config = dict(
    n_kv_head=5,
    positions='rope',
    parallel_block=True,
    init='normal',
    optimizer='adam_variant',
    lr_mult_qkv=0.5,
    beta1=0.9,
    lr_head=0.00387,
    seq_len=512,
)
Each number is 128 + 32 x the weight over its row's rms, rounded and kept within 0 to 255. Layers, rows and columns count from 0. The size above them is the row's rms in percent of the matrix's.

# layer 6 MLP down (transposed), 832x320, rms 0.0894, rows 689-719, columns 64-95
size [ 90 100  98  97  99 100  97 101 102 109  99  99 105  93 103 105  97  93 101  98  92  92  93 106 103 104  90 103  97  98 103]
[[163 149 111 131  99 168 172  83 163 132 113  64 175 118 119 103 172 154 132  97  66 144  99 137 124 129 121 152 104 187 142  95]
 [115 136 132 133 135 131  84 108 147 140 114 155 118 184  88 139  93 147 117 143 171 128 151 125 113 150 114 134 110 139 136 145]
 [171 174 131 138  57 175 116  78 151 178 156 186 124 156 109 177 140  83  63 164  66 118 145 164  73 172 151 140 222  89 113 134]
 [137 134  96 104 159 119 132 172 142 127 133 138 128 115 105 143  86 137  99 120 128  83 161 173 171 143 155  94 112 174 165 149]
 [119 164 165 109 118 103 189 120 153  67 110 121 136 117 141 139 168 137 129  86 162 107 118 141 158 156 117 145 146 118 113  93]
 [ 98 140 102 102 114 134  86 119 117 115 134 114 135 120 132 143  77 125 122 178 151  94 143 136 116 106 108 156 131 152 111 156]
 [167 141 129 141 169 176  51  96 133  77 101 111 145 100 118  89 140 154 129 132 129 122 149 101 138 173 156 142 117  89 121  88]
 [112  96 124 171 195 135 161 118 131 149  96 205 148 165  58 147 123 149 135 113  91 125 116 150 101 153 159 131  97  54 129 169]
 [184 105 133 122 115 178 142 138 113 145 111  95 155 193 137  81  85 120 142 110 118 175 136 115 129 105 151  79 153 153  95  89]
 [ 96 131 162 128 114  85 126 157 133  92 143 100 139 102 114 130 110 104 144 129 167 130 113 135 159 119 103 104 156 125 139 126]
 [163 144 131 147 165 150  94 156 163 164 112 108 103 106 154 185 135  67 105 116 117 124 152 110 100 104 120 130 144 130 168  85]
 [ 94 146 152 136 133  98  77 101  81 140 139 160 166 138 179 173  93  55 164 102  61 127 111 141 183 121 119 159 124 160 116 142]
 [111 136  94 139 113  75 138  75 160 150  70 182  65 110 108 145 142 116 128 133 164 132 139 109 139  89 137 101  91 104 113  93]
 [167  90 134 154 110 164  69  76 109 151 124 107 158  82 128 181 137 133 166 116 141 158 152  77  83 108 132 149 126 114 151 117]
 [149 132 147  89 139 116 138 157 100 133 129 110  99  65 130  95  86  91  99 134 129 157 160 127 108  87 143 125 163 134 151  78]
 [134 148 126 154 120 104 131  97 112 144 128 120  94 149 192 110 160 102 121 188 143 131 151  73 145  88 136 146  65 114 156 193]
 [175 142 153 101 169 126  85 160 130 120  76 107  89 146 109 109 184 108  62  78 128 159  56 125 165 116 167 137 148 145 134  69]
 [162  66  96 123 112 138 101  73 137  97 105 120  76 137 117  84 128 136 122 137  66 125 150 156 134 129 142 170 147  93 119 123]
 [154 115 184 145  64  80 150 150 156 182 126 123 111 121 112 152 157 149 108 135  39  88 136 152  62  94 134 121 161 135 112 124]
 [123 132 138  99 136 185 177  99 122 150 138 148 122 167 154 133  74 106 173 177 115 164 154 163 121 118 151 133 101  93 120  82]
 [125 180 176 155  75 104 148 153 101 179 111 163 121 118 141 169  61  77 140 107 124 121 104 114 166 109 193  95 177 116 132 117]
 [126  93 100  98 153 169  92  92 164 121 135  81 121 160 149  94 126 115 187 106 150 139 122  92 135 133 124 135 112  89 133 123]
 [ 96 101 155 142 112 103 137  92 152 114 101 126 160  85 119 121 110  94 145 100 120 105  97 193 170  97  97  75 109 142 144 128]
 [ 68 117 125 125 114  91 105  83 121 153 122 177 151  66 104 107 127 137 147 135 187 108 181 115 101 191 123 143  86 135 151 169]
 [149 167 113 151 129 151 130 148 131  84 117 100 127 166 100 125 106 110 116 156 123 189  83 134 123 160 129 116 105 127 136 185]
 [ 87 104  92 141 129 166  70 175 120  84 101 106  95 119 143 138  86 103  85  65 144 108 174 143 185 128 137 115 209 147 152 110]
 [189 142 143 140 110 111 126 101 106 180 121  95 162 165 157 124  48 123 135 148 190 166 145 158 166 113 131 141 129  99 178 102]
 [144 162 144 140  93 151 110 142 131 147 172 108 143 172 126 133 106 100 163 128 122 104 148 134 161 142  93 107 109 129 130 168]
 [128 122 155 128 110 128 116  96  82  57 176 193  92 189  64  77  96 108 144 163 150  73 154 126 109  96 194 122 135 140 182  80]
 [143 159  80 146 145  89  91 101 113  95 104  59 186 101  72 134 146 120 150 100 163 145 101 140  95 145 152 143 131 134 194 135]
 [119  64 157 107  64 123 158  33 167 100 125 131 122  55  86 192 109 156 137 158  88 164 140 124  78 133  98  94 102 100 137 177]]
# layer 6 MLP gate, 832x320, rms 0.0924, rows 690-720, columns 64-95
size [102 103  95 101 100 101 102 102 107 104  99  95  94 106  98  98  93  98 103  96  93  98 105 103 100  87 101  96  97 102 108]
[[135 154 174 105 164 133  72 161 151 139 109 100 135 188 134  89 112 111  64  89 144 171 131 130  86 155  98 174  98 149 144  98]
 [111  92 115 189 109 147 166 143  95 117 145 157 112 164 154 156 162  72  96 187 114 107 116 142  84 184 109 137 177 123 166 141]
 [ 94 157 132 122 123 134  92 108 111 141 138 130 174 159 106 136  92 138 137 168 157 160 112 181 154 171 137 138 103 204 106 121]
 [145 138 143 149  88 139 215 114  84 135  82 110 167 139 143  68  97  89 140  94 104 112 125 111 129 173 168  91 153 107 139 125]
 [140 196  96 146 184 128 183 121 104 128  80  67 132 161 149 129 166  97 104 121  66 120 111 109 172 150  95 158 128  62 141 100]
 [186 155 125 119 135 110 138 112 170 140 152 108  79 125 137  79  97  79 175 150 101 122 124 144 143 118 174 135 148 161 166 136]
 [108 165 187 153 146 133 117 176 153 149 113 120  88 101 107  59 108 130 124 108 130 199 143  84 138 101 121 150 149 170 104 115]
 [119 159 127 126 221 131 133 117  82 118 159 113  95 119 192 211 114 120 177 121  89 138  86 135  69 118 120 155 146 132 112 135]
 [147 117 132 131 119 148  83 181 130 103 104  84  76 147 103 123 162 133 135 132 117 110 133 175  46 163 129 111 132  81 138 146]
 [152 112 144  88 139 138 132 110 111  90 127  93 173 106  75 125  93  93 114 135 155 161 109 160 111 119 175 110  84 103 136  84]
 [116 120  99 110 132 106  98 141 158  84 119 150  61 113  88 176 161 167  80 116 107 140 190 136 139 128  71 109  94  91 132  70]
 [124 169  41 113 119 149 150 122 157 193 105 142 101 142  95 139 119 151 137  91 126 111  90  98 138 143  88 133 116 143 137  94]
 [ 91 135 126 146 194 181 175 104 104  69  93  87 154 160 136  81 146 140 145 118 107  35 105 128 123 127 108 145 162 106  82 126]
 [ 71 181 133 143  85 147  65  88 110  90  86 134 162 104 161 183 145 172 166  94 121 112 147 133 135 190  74 106 133 130  45 138]
 [155 166 129 181 194 186 120 141  94  63  88 120 128 159 178 154  91 105 165  68 148 149 160 146 170 136 113 102 141 115 117 102]
 [107 203  98 119 120 125 145 127 117  79 113  83 139  66 115  60 150 163 120 155 114 141 163 152 119  79 164 128 123 143 165 186]
 [133 130 164 107  91 182 210 123 123 190 109 145 132 144  64 117 127 138 193 106 146 158 154 133 167 146 163  99 116 173  85 127]
 [127 133 147 187 179 130 170 109 107  72 156 127  79  89 149 157 105  91 161 144 186  54 115 167 118 201 129 112  99 109 132 116]
 [125 173  86  95 141 128 103 112 154  92  66 121 142 113 168 110 100 107 119  83  94 121 133 123 159 139 128 122 153 128 109 105]
 [114  98  30  56  88 131 159 116 123  90 115 119 172 150  75 104 179 102  99  86 131  83 154  86 132 107 135 116  51 119 106 108]
 [122 187  98 149 123 148 157 120 102 109 157 112 108 138 155 131 123 141 110 131 126 124 152  91 136 163 116 107  99 102  96 125]
 [178 167 119 141 186 125 125 136 114 134 168 119  95  87 146 133 140  93 134 159 116 130 109 106 125 137 136  72 119  91  77 166]
 [183 105 149 106 189 175 160 169 102  82 128 124 112 133 108  93  83  74 103  55 133 162 136 122 112 139 103  87  98 148 178  79]
 [ 93  89 128 158 129 173 139 138 103 125  68 155  96 113 144 140 125 112 142 127  63  96 147 121 130 170 157 143 103 106 104 148]
 [134  87 126 165 147 131 153 111 105 152 148 119 120 101 147 131 165  63 110 125 157 144  73  94 102 205 125  96 110 142 133  97]
 [104 157 104 141 156 158 153 125 168 108 171 147  88 152 142 158 134  84 129 124  90 108 148 129 113 123  69 108 140 151 112  60]
 [108 163 128 161 165 138 126 170  88  82 101 127  87 121 153 136 101 124 148 116 112 154 139 109 106  97 114 125 131 150 126 151]
 [135 188 103 143 186 128 138 147 138 140 132 118 141  84 157 120 154 119 100  95 117 160  90 135 106 152 101  98 145 117 100 143]
 [147 131 137  97 117 170 119 153  94  86 150  97 114 101 141 123 189 150 156 135 144 141 115 132 145 146 183 147 130 145  79 152]
 [142 241  86 143 162 189 101  97  91 190 100 154 159 103 156 147 170 148 143 145 137 179 120 157  69 197 161 126 161  92  94 114]
 [ 39 138 161 166 209 188 116 149 157  49 149 142 134 153 144 179 169 115 116  92 117 113 129  99 153 153 143 117 123 119 129 153]]
# layer 6 MLP up, 832x320, rms 0.0914, rows 690-720, columns 64-95
size [ 98  98  96  99  99  95 100 102 111  97  98 104  90 101 104  95  94 100 100 101  87  90 108 104 103  92 105  96  97 102 108]
[[129 139 148 120 179  73  96 142 161 120 127 131 109  72 166 124 151 128 133 150 152  80 140 167 144 106 137  44 172 143 147 130]
 [142 166 117 118 108 163 140 118  87 175 167 125 132 159  83 150  81 132 165 145 126 137 127 108 165  98 102 100 169 100 150  92]
 [129 134 120 182 104 120 145 135 160 120 101 157  85 119 124 139 169 158  91 157  90 159 146 115 142 156 189 146 108  53 127 105]
 [157 169 109 173 199 174 133 107 143 125 138  85 105  86 122 150 170 106 167  91 133 109 129  77 140 153 123 137  98 125  68 124]
 [126 159 136 139 122 132  94 117 149 127  95 124  93 166  83  78 114 134 125 140 132  95 187  85 148 190  90 132  96  65 133 126]
 [135 114 104 193  84 146 182  91 121  74 151  91  74 126 102 105  96  83 169  68 153  78 126 115 133  68 141 131 128 131 120 125]
 [ 98  81 127 132 127  95 141 104 162 134 132 161 105 127 100 144 129  78 154 135 166 120 150  88 110 125 109 168 119  83 129 139]
 [112 171 129 156  99 103 115 141 129 138 177  63 182 161 127 129  70 141  71  90 181 115 132 132 115 135 106 127 117 113 201 120]
 [126  94 102 147 125 139 139 176 168 114 164 209  83  96 128  98 164 160 122 103 109  95 113 121 146  95 147 128  52 136 108  39]
 [136 115 163 116 129  64 115 111 160 122 149 132 114 117 193 145 168 126  63 112 113 115 136 153 116 142 145  98 163 114 103 183]
 [ 67 141 136 100  74 127  92 160 158 161 129 150 140 145 148 142 182 136 112  51 151 120 132  93 122 171 112 131 120 151 176 124]
 [153 113 162 190 145 149 107  87 128  56  96 141 108 106  80 114 169 131  94 140 176 136 150 163  62 117 133 105 154 111 128 135]
 [107  62  76 130  81 141 160  72 146 103 134 107 116 116 167 125 105 127  90 129 159 122 142 183 135  92 111 185 221 159  88  97]
 [143  58  96 109 101 178 156 145 132 174 185 169 165 148 118 168  95  72 108 108  96 163  89 163  90 142  86 171 132 140 106  93]
 [145 221  87 157 108 122 150 147  59  79  90 107 153 166 203 132 143 138 119 185 127  85 157 110 154 121  90 161  94 118 111 141]
 [ 68 102 172  77 133  88 164 144 132 155 132  98 111  94 102  87 104 110 136 153 160  88 187 112 131 126  91 128 119 160 182 180]
 [ 56 132 150 127 178 138 123 188 128 116 113 197 132 112 163 176 197 120 144 136 110 139 153  93 109 191 137 133  83 144 255 141]
 [159  93 124 104 115  71 163 140 127 114 160 148 129 134  97 172 118 182 164 141  61 107 104 147 125 146 169 102 162 149 131  96]
 [177 202 146 102 111  91 191 159 191  97  79 133  89 127 148 128  82 156 173 175 144 140 112 124  92 136 138 108  97  94 147 149]
 [114  95  80 112 163 102 131 134 183 125 122 122 141 139 148 117 155 213 118  97 123 108 135 141  85 144 112 143 121 127 132 130]
 [ 85 120 165 132 121 162 117 127 128 114 109 137 163 108 163 121 141 146 113 113 132 123 141 129 113 170 119  61 162 199 161 117]
 [118 158 100  97 147 161 174 167 135 133 142 196 129 134 183 151 168 160 109 175 112 152 110 152  95 211  63 171 125 125 156 163]
 [ 93 126  55 103 135 133 133 101 127 117 130 151 154 125 110 156  54 121 124 104 154 145 165 120 190 177 149 185 163 100 144 124]
 [124 125 142 108 113 147  84 162  84 150 167 128 158  91 124 162  74 147  72 106 120 121 136  99 113 143 149  92 122 138 112 107]
 [105  96 143 201 113 104 121 183 133  97 168 157 107 136 100 138 115 138 132 121  95 176 109  90 159  46 136 215 188  88 151 126]
 [144 131 124  70 135 105 172 145 104  60 155 112 121 101  61  80 181 194  96  90  96 140 141 130 140 138 137 146  89 177 106 155]
 [109 124  99 163 156 138  95 109  75 212 131 119 153 188 108  98 138 139 207 125 176 140 125 127  76 137  77 143 163 164 120 177]
 [139 180 120 139 163 156  86 152 112  95  99 169 152 163  59 128 170 136 108 126 119 137 126 165 111 175 148 116 120 183 148 107]
 [109 145 119 176 171  75 148 125 160  64 134 141 135 128 110 118 142 134 103 109 138 109 162 155  66 134 111 114  87  92  85 112]
 [144  86 106 176 129 122 131  52 160 202 169 127 151 130 136 156 175 159 121 149  92 183 135  93 128 141 108 143 156 113 170 121]
 [123 112 147  49  96 174 117  97 120 116 141 161 159 106  99 172 108 152 114 116 130 196  78 100 183 116 188 163 130 102  82 131]]